{"n_kv_head": 1, "norm_eps": 1e-05, "rope_base": 10000.0}
Each number is 500 + 50 x the weight over its row's rms, rounded and kept within 0 to 999. Layers, rows and columns count from 0. Numbers have three digits each. The size before them is the row's rms in percent of the matrix's.

# layer 2 attention query, 64x64, rms 0.0716, rows 15-31,46-63, columns 0-63
107:509552562486517549440434538467469510496491488524463460425517526552502417558485458542556456518415567468549526500470495533461382535556480541482360588517529535435546434499531590503541556573482419
115:471458515496513432530497516512487407536540392438560552556509551623484623523530427457527455537439537510526439470471509508636484529507487523483448555480523484501429522460529566435508541552514591
096:428521519510460428483572468505497551489490495525580485476536489619487569518520514517520433513464520478537512435416444565506498525442479530484477619441598527440437526462550602478390518543579554
090:539552467535529512544461513558498440594532514516406565491506536397525441532465487464549575463593433543487536552504512393501543465489574480407552434562510515592600497468519467525527540468463442
116:517451482537563540513552553485443507536473511489480571556431548568473497482548481478519474491517524540467409441445474539554391513506526503547450535420446518387457512404525539526551553458566652
113:561491476609519549562505492528506470494502572554455454522362486548523407479387457492515571486544562549512470508569513438510577489484545437504519498567537483489528497491514439510445500361417502
104:542461525576502362494412525501474542458557521508535481421472567519532520507457469506378583543595520513500483488515439512528475466534463496558526482380568432475464373514492476511505516515560555
087:562586494509505533586475514512542515461437516446524554503504467481473466504410448540451500440499510478563496478446516558507443458497536517538389472518543534439409333429517616528461527465517440
113:565406519571515441478465602554491564472517430541481587509451535523546474497546500496398428525503445517414480441467382468509527515486499540439478561469546513494408576512477530416487495433574488
105:465470429460470444552542446528491482447505522466548501574538508553418541564458478517491442437493428524463526533539380636432524541561468522557506525494470450454481555451574524602481399505473467
094:426539437538530423605492431462556530497448466469413488549541544547476543410475535506511554440427460434551450478530455468536500557506554518569515586466542504475441441449468551482579400463494565
090:496509495456535470611557417584477420525511573490456507518435520504499502527531503535503574444538490485447512462447397527513649471538543525495453574540465506450452488459541510619417488492480580
090:503480456499511485491563519504536468422403493479515488479438480445482653461571568422518489568420475456508466454510540461540480505424522460549564467453554428503579555570530528394558521470565533
098:563554473473468573529478526552528544521432486506464503517492456535507413570435607499508599422505607530509494542515564514395448421491516512511432549445512556551535462582567435457490517490445572
079:468443406534503546575587451429558447557386439493521564571548523538500615484469434454475548527442560503503451454451468544580502494466452492429473456495507512516567506479548545399494463473464500
100:549583550436503409547418486504409494569410498533513500579577570482521493547576521502494494473560456579542532542416522424441391486422499489452558441457527478504526542502432534483508509481439523
092:516452459544504551474485413456490509455488383532439520489536517540408512485528541504538500488642568497569456448554496537419515466530457451593525490586507475526572390512554505559537415490517533
110:464392524518496631568556438506578506468505524454523410497578432495561465445470504478505463507532537454566482544460480509521483559546452443555500485601541519465531546450464415552579393511531505
099:461478434465496476417415454448502591521520451550525473512480535535531415500440545418450530551522530531400544482504512544514481547587487514594500521462560480501453438429576558491573476638494528
087:474500537457437526594432478434521577591513557488505525487444534598498532522585423403510438515405484537520459478502513545581494498443531470480565499526407436508448501469464420560401476482494464
059:520559542474569441519499516480465578583567426500500426463493595486529497619472397460522517437564463509593534469451494531544542508517432549466531464573489512547436413518584531561480434504511530
085:510458528571472553543461455522521509526461550385467549556497453486477557529492495467511508556464494471487532476593395384435599440537532474458551555430478426580490451590468455457504561561478518
106:481479609543423548511455583472506499534547550485499512599495497562451602453526466460531372488450554606491529512445479529512443518465414582554438493538472489509490454420505486553550493483420499
107:468441599563505473441524409564586467503557500479497494589550432535470590512439527511514467508547565509398547568505475517438500471464531459445409465507483403453520491497562532544499579471437572
117:574539431512473433490424546555436520399498482453517490438424501491550432490388486554499523493594560495486468579543555546521531571560499455465543547496512485552467467401522469413462496527437579
092:481542547454471427511445627472558535516498536538455558433480540541526503453445505567451426465548499506577463535488474505472429505515505493620450409558448536496514375541491472442578535435498449
124:562477462607610529562443535411424522467565449535475507442446559542486498505530552478465398519380505510546475471497479532496502453468481511515528510506524477650464513501487524459557453423480423
112:478584554506456472497499488577550497395550427494436524514485513502529528548539546531474559465506600457525453425397514574464465444463483426570474514533539510455419565510430586445420584508504519
107:636504563477570509481447483442495459480452486545434483490521522469492497481467528532545477477498505453543501508483372553528452445495499600576477507554495447527406483573448507534550362445444583
109:500535377553518494471592453448468511544469577503500455470537543477578484420441598580439511429549457514515513482508548487572567602581462518488467513471455543449440486481448462503476389482504545
112:469513474531573456543507468549458540433598418436501502472487478479517494495473487452378562567477517496467482454532539578558612454462577431422564447517526521475431491477502456478457520407512603
102:426562540433494528530449452563518569512502474485481507444510472495537485561563490411502627514480495540493529581480482501437488454614494472598471503400386497553488426587565460502491512560499477
106:532531421555435505491567452468500423529514490505479472469558548440534568456484626566560454410494495500563435491545521421505450509470514436613503548541531554550519497544503571453532395469483429
110:561598471419446448528450558550471578535444533517523553468551473511525561461447520513510524459650492544509454503459529510472499550479483463417442470469419537487539391435470609555496513529538457
098:425497399548495514579572457546567424529510516455469580539442514514488574592559451515506575545613463451537492516478467574476545546505526441480443422485448412536497489477471457479413471535498554
# layer 2 attention key, 32x64, rms 0.0692, rows 14-31, columns 0-63
098:556575594515579435505478561439557465583543495593383472450443535540448522534554593514466445502441547436522496449509500484523487540495543528513486523414490441474531547516510398430511556426487495
099:461554480496530547433580417496559543542560420418494540553447448491541404450507441449545594552505397481540547498558446457512488539529518534522552473548424516463529510521612512497452505538521411
102:524453462486560487533394500514474549563573407578433559387458542521492566493515482523433477430525552447518473429561467480541478548395473566525524496402505508476513483501412469409499450541528507
065:466537525476438462419391485553602515477554521533458491554481437541452506512497445602472515468602540541409438439485509466494525540558441478531515466469420456561457508527433451563606522455454491
106:538517491432511546492517500401508450495373496493549400412531473447553576478533549520419449507498465457525485530515560506496465573438493464495524471557485558468592497468525513465439604616540569
108:526482475525504389470473446578470544537525475589404557485411511535449526513469467485528510454537471465570495473610557395496485581449537450518536518389516424503484505538454454447514426583480510
099:499490402504377545484605412403464507449442533464531403481571387520580443531500531510465481557489506490532561545541480459526433495524511517532494482526587536458542534511518405465429474516491497
110:516490443582484520544484459417495522538438504545544525595574521585558414467559441541501573570476512473415452472449365599543498542514520561483497473491478528559491500482498537528531461394502454
109:579528505464455445480442480511453484513608425611466540479575526544431562468497506529552511472511464530458545454528451481505506508456486471559525560414487521525414462385386528558606483508548502
089:416483512429549533441574464452496472555439553427467482469569514483517409502481431546526410610555449472433426529431538459493429566423502514550436526485576525505503468454484544547525509570458541
086:492410415594510499417573493522419470556572544392438494475514541520516521481395591490527509499547508463517553433460564478583503430471520554488478542534508493544553458553582490559534526437461459
104:488587550468543499469516527496543458463485508511503504480450391447507537456479502530429476562513503510532479550592599437535512464514425432403569401542452455476515585469591510520491633451490502
098:404565529434601540573421562505570382479491589504578508518538500495491432505531489470424575516492459529456476541501412535519524540521490453432481499550544385515430510484432489568503481463507494
095:588406542531500565413436506448466549512463505488482448551498524485406464551517505578538479478631560529547491533426504508603421509550399525483457445493566445540503492487504505517495457452467409
093:531483551468417490402475439536470540489595412468488461481441456460538471428470455574504515459548427535420391457534467517472528608506530504467588508540524586499509437551487479438507513562565544
090:499528535507512412512391523530507540532567507450535478507575526537489489469449514470449405554493506495500519595524542534469570460543606406464503528443513450504401586519479505618607499441479517
117:473531570468481531577453498522514538491456434449481522543552472478497515590477509463577552567514441473410544467538348550432494503505587484388498528565429552434470486565481523533452521465574497
093:534470525520455561489594583488371501519500598465476507481429489515483451450537510522420535540522498502472468442495437435439386527528477447455431592477481621558438539473490516487579512500488459
# layer 2 attention value, 32x64, rms 0.0683, rows 0-15, columns 0-63
090:544546485430528552560539554574453503532512453494444497520500556528581475480422518440439372579530514447543406533549470562456512412488479492493536508546453383519409488456519503444481556525427481
084:581461545528432554422491448414499561510603478500541430556527453469510448521502537499522484539433508581552430551504505433504419497553483495552472588408459521524428569476570577498479507489486401
092:485489487491583469548523546559471550496491465548456519424526455450547501438553554428501418602494564367527509499437389481478515566567461500533477494512595463466535428492600529518562488470544470
104:512480528469450568443464574456477410480487470556541469440562496563540514508481450565432574560531543430460503516532555442570469528436476451516455450582553474466437550558377467551467532512567422
109:463538624459462503548445543455508475332590525391484438431564534524530584563474488479461498500611452469492453493485511515537501465495558486517507522543459452478471516598499469490526457550497453
097:439421473417458481448576449527488554546548533564511493505573507544469542558525558528484448485418461587481455566588458446400522514445482420567566460479493435580555555485515516571514500434481526
118:476474465495536557533401557416513494436466446469487496489580505631543508488565456463473472538576536560539484536453509475370513542492501494526554462484497519492411505627515530422413455462463471
095:443462513512426519448440593451459461550530531332498421517504535580475577428499464441535589473549535535535490495493521489526469578490395474511441489513510524528534449522507510478420505530607503
106:479466569458501459398554515451527411533520499452583470467425504497550544516524490368547514519552499493465490411535514500573474524562525485554546328504501496504464540495456473436522491516397534
095:522490433536412420476536464440515539531579468533508439501486603542475541511414485499555570473469466570535569540482461507373460512491478495539524582513585442462581523479486444516487529582491392
091:543522457534420530550534487532490524493460495519593448566432492449474472459570511521448521480588480536554410510488567538572580567465461490458437504532622545521550429449495483582571508535447408
097:380593485524520620489455492460504544544487473500476570525531517484518480497496493447458506535538474524421537484482442389565459514511559514444473483479490473492501562535542503413602502336528561
100:453500498523538431489538493456477486542420456433433587650485472532454559569539462608526445473402551454501469473538396580560517551529513482488542522548564525452509522489493462572487473508497441
107:580420461509551586441537489473558454426511509546511511507537519478475479431495521524487601419466424497603586516484543487524490431528572555527448523457536508523426527343559504486440459487482521
103:610560430466460454502570548573437541509518533525513540518521462365434507577554404510485580430490424549436526540543475545484501500552550479466486544497524465607542482509541454440549445535495509
101:441506405507499513532586454451526538518545512556351495485462428484485444525568372536487549490430499526596509520481528530415495486477536523503576583574474445426493450460505480522554497452445525
# layer 2 attention output (transposed), 64x64, rms 0.087, rows 0-15,32-46, columns 0-63
087:604483545620574415475571464514503496542503466403495563485496538413409480488492479564469561514541538485540533395509456412439453486539514586578446553506546467455454473508526526486449504512468534
073:538510506437464476400531469439447406454492424423594440507490401522477534481540512579483553477536504532615502549422532527532484437557442529480579470537453449502573556508533519431570480523519464
084:521462491533535488427503484411552542595572474465564553513466536494475478459482568514426562574496493483509473466536556419500563486480554508508540532566478540428578528508613520388455430525546608
091:466465495507439469566508502556506495576463435422485453417485491581513552502545427481558496470454541447544544514595449636464523375507523552523519520482424568511420475491476514440493566504525582
096:468492494490448550405455495514522467591515567510519452515405477593446489495513475431574505507526473524487565454485464501533570417594507622622456418495440512480580458498486445474489550546530484
088:415647490540484519545455486538515510452439485469537598565442496534543524590526495488560395486458430507460460505541506378539519482536375465468545527504527553455431541494467487494567513475483481
117:599504532508460508572536496491525443552480552451471472540405508442489483464513504587557552450500379464592532484472472569524493435443486566635500513513568576501526403421495482550509479492527468
091:531511485434435538500552461487540509504454461507572436462410530534460514492583494493556505570433522491526495463467592564494575433438550446527500566500584545489495402512471491522637454555394484
108:449503416493523592465499499478601487440472518468599479556554504524567489506549404524559499514482603432526474466455583569466495402520500565562401498471494530525559492603454531494570482498506527
087:513527552534526589554444507450533476458369502490572521557572502556460578498538568477514524471389543535542519430462495522457431528563409485395593470513539533434498483449539492493459483529439463
073:555507551506514590486486589474388552511525421519503517477554534509498576506462494502508500548447462555388484576478458488509541553490587443461484549480415545554408500462575456508413614479483520
084:498593575462483589480435526461490507466479430464467532423488492516501485564502537578488513431635405523451478503488573500498443451524532513609514485430522529528500628503397473487498538531471460
071:560528511508524581438493495417476563405504508549508550443537499513428429490369511401600538509426513508530522547501611533496498506476428572479549482492472513539540415441521488444422468545519502
075:480516525470529455471484518490430538515536543536592535564443491467511434556589569535410555486491487564477537602504441600438456548430503464570599476497499406467531484535558467412488482494522424
096:496553560573605501517376460496387553514494505482535485398519532505483437561471532467552395594515486487474520519532475468475457482474519480439489490511551408443421590461463556532504570510463457
092:518455486500550469431497527452508544415496459432578509503580536479470484530415589461481512562498439541475472466540463477444429564506511477454584440570624510527579441520542591424505505561450448
108:437495484464525617505529521520470537585479549517535454402475489583536516541469587436492494491505407416507498516493465470533580496399494365529538489559529523497423498419461420538530491569489482
104:495496564498362481502574454485591563545431489461456576482498499559446475468487461466525548476497484492381474474482565385458529486488541483579463540459495571571531401531527432497473544523532569
099:550474484517455497441500537435422500388438545499563471401470554504587499512618526450463505452505553570488485518522467576492476567567460489427571521484564498506520468501454508616524471578500417
113:509495383514553479379523500462402504504561480571439518510518494472433468568495514523435474443533474535479498487492466411520573514433575447427458516472605447525465516626488517512488567441479549
117:460474531544598468497557602545539514502449507469517567505614478405524429559522516489579438442429433478416492574498395546502501466401473415451504543517522522470433467486530482487522482445524494
113:553417507403421459564544485474477500491467550532496525387460535463469538599509504407550622470528444502497581428460548547575502555549563436526449424483447483532484459531455521525451518521501516
104:514553427510506486460572433551447503439549489553571526453631442538494515585497493526551525524468447490415513399509543489458542506648534549450529543460473532480411522555475563486523485469455544
111:491446524543548447440535472468485502526506518397399529596521533385491487478422451573466571425530462483488466493590488485601470514537478539473492503487421449561480595490569513575524537486580482
094:546574604544480511519409450603502532473464577444456480493452489592596511489496568514466498464460514483455510467524463496514508642411519510550564471470483455376471555522419520488474488520485513
109:496500460569520510441449482514557486493607475457501504401500645441470404465475455500580566521528523443503510548585567512562419458467563508522459441506470501560463435568516456494529457449501574
112:469433472585488489471555447541543446517557523446529541528547457479505456469541536599496495381609456434563394438585531450474478469524522525560466486486564540411540418527469464527545521491494442
106:472482437534465456477551498493502531503369527505554493542482418555542468450593439433496484529448552588458603563492526513527505454537490520442572518496597540474495572408526571523476488434494599
122:437515490389506503589452501430445423456464495499553471554495580534467448497563577600465555509567473531634494443500425474502488458539569511597465508550486451539540574485533497458490461464508532
128:573520461617505547516467560415466514536514493457476521506503452574444527474457477522514442596476597500437496499488608393473478577486422502577403505414499487448530504569513482535528469457521555
115:577426452456458545560536565541566499419513419493509548589589509447557540499558489505414529474447509523469403537495531558483439506422541570575486525482449557476506508529467439510480414554459578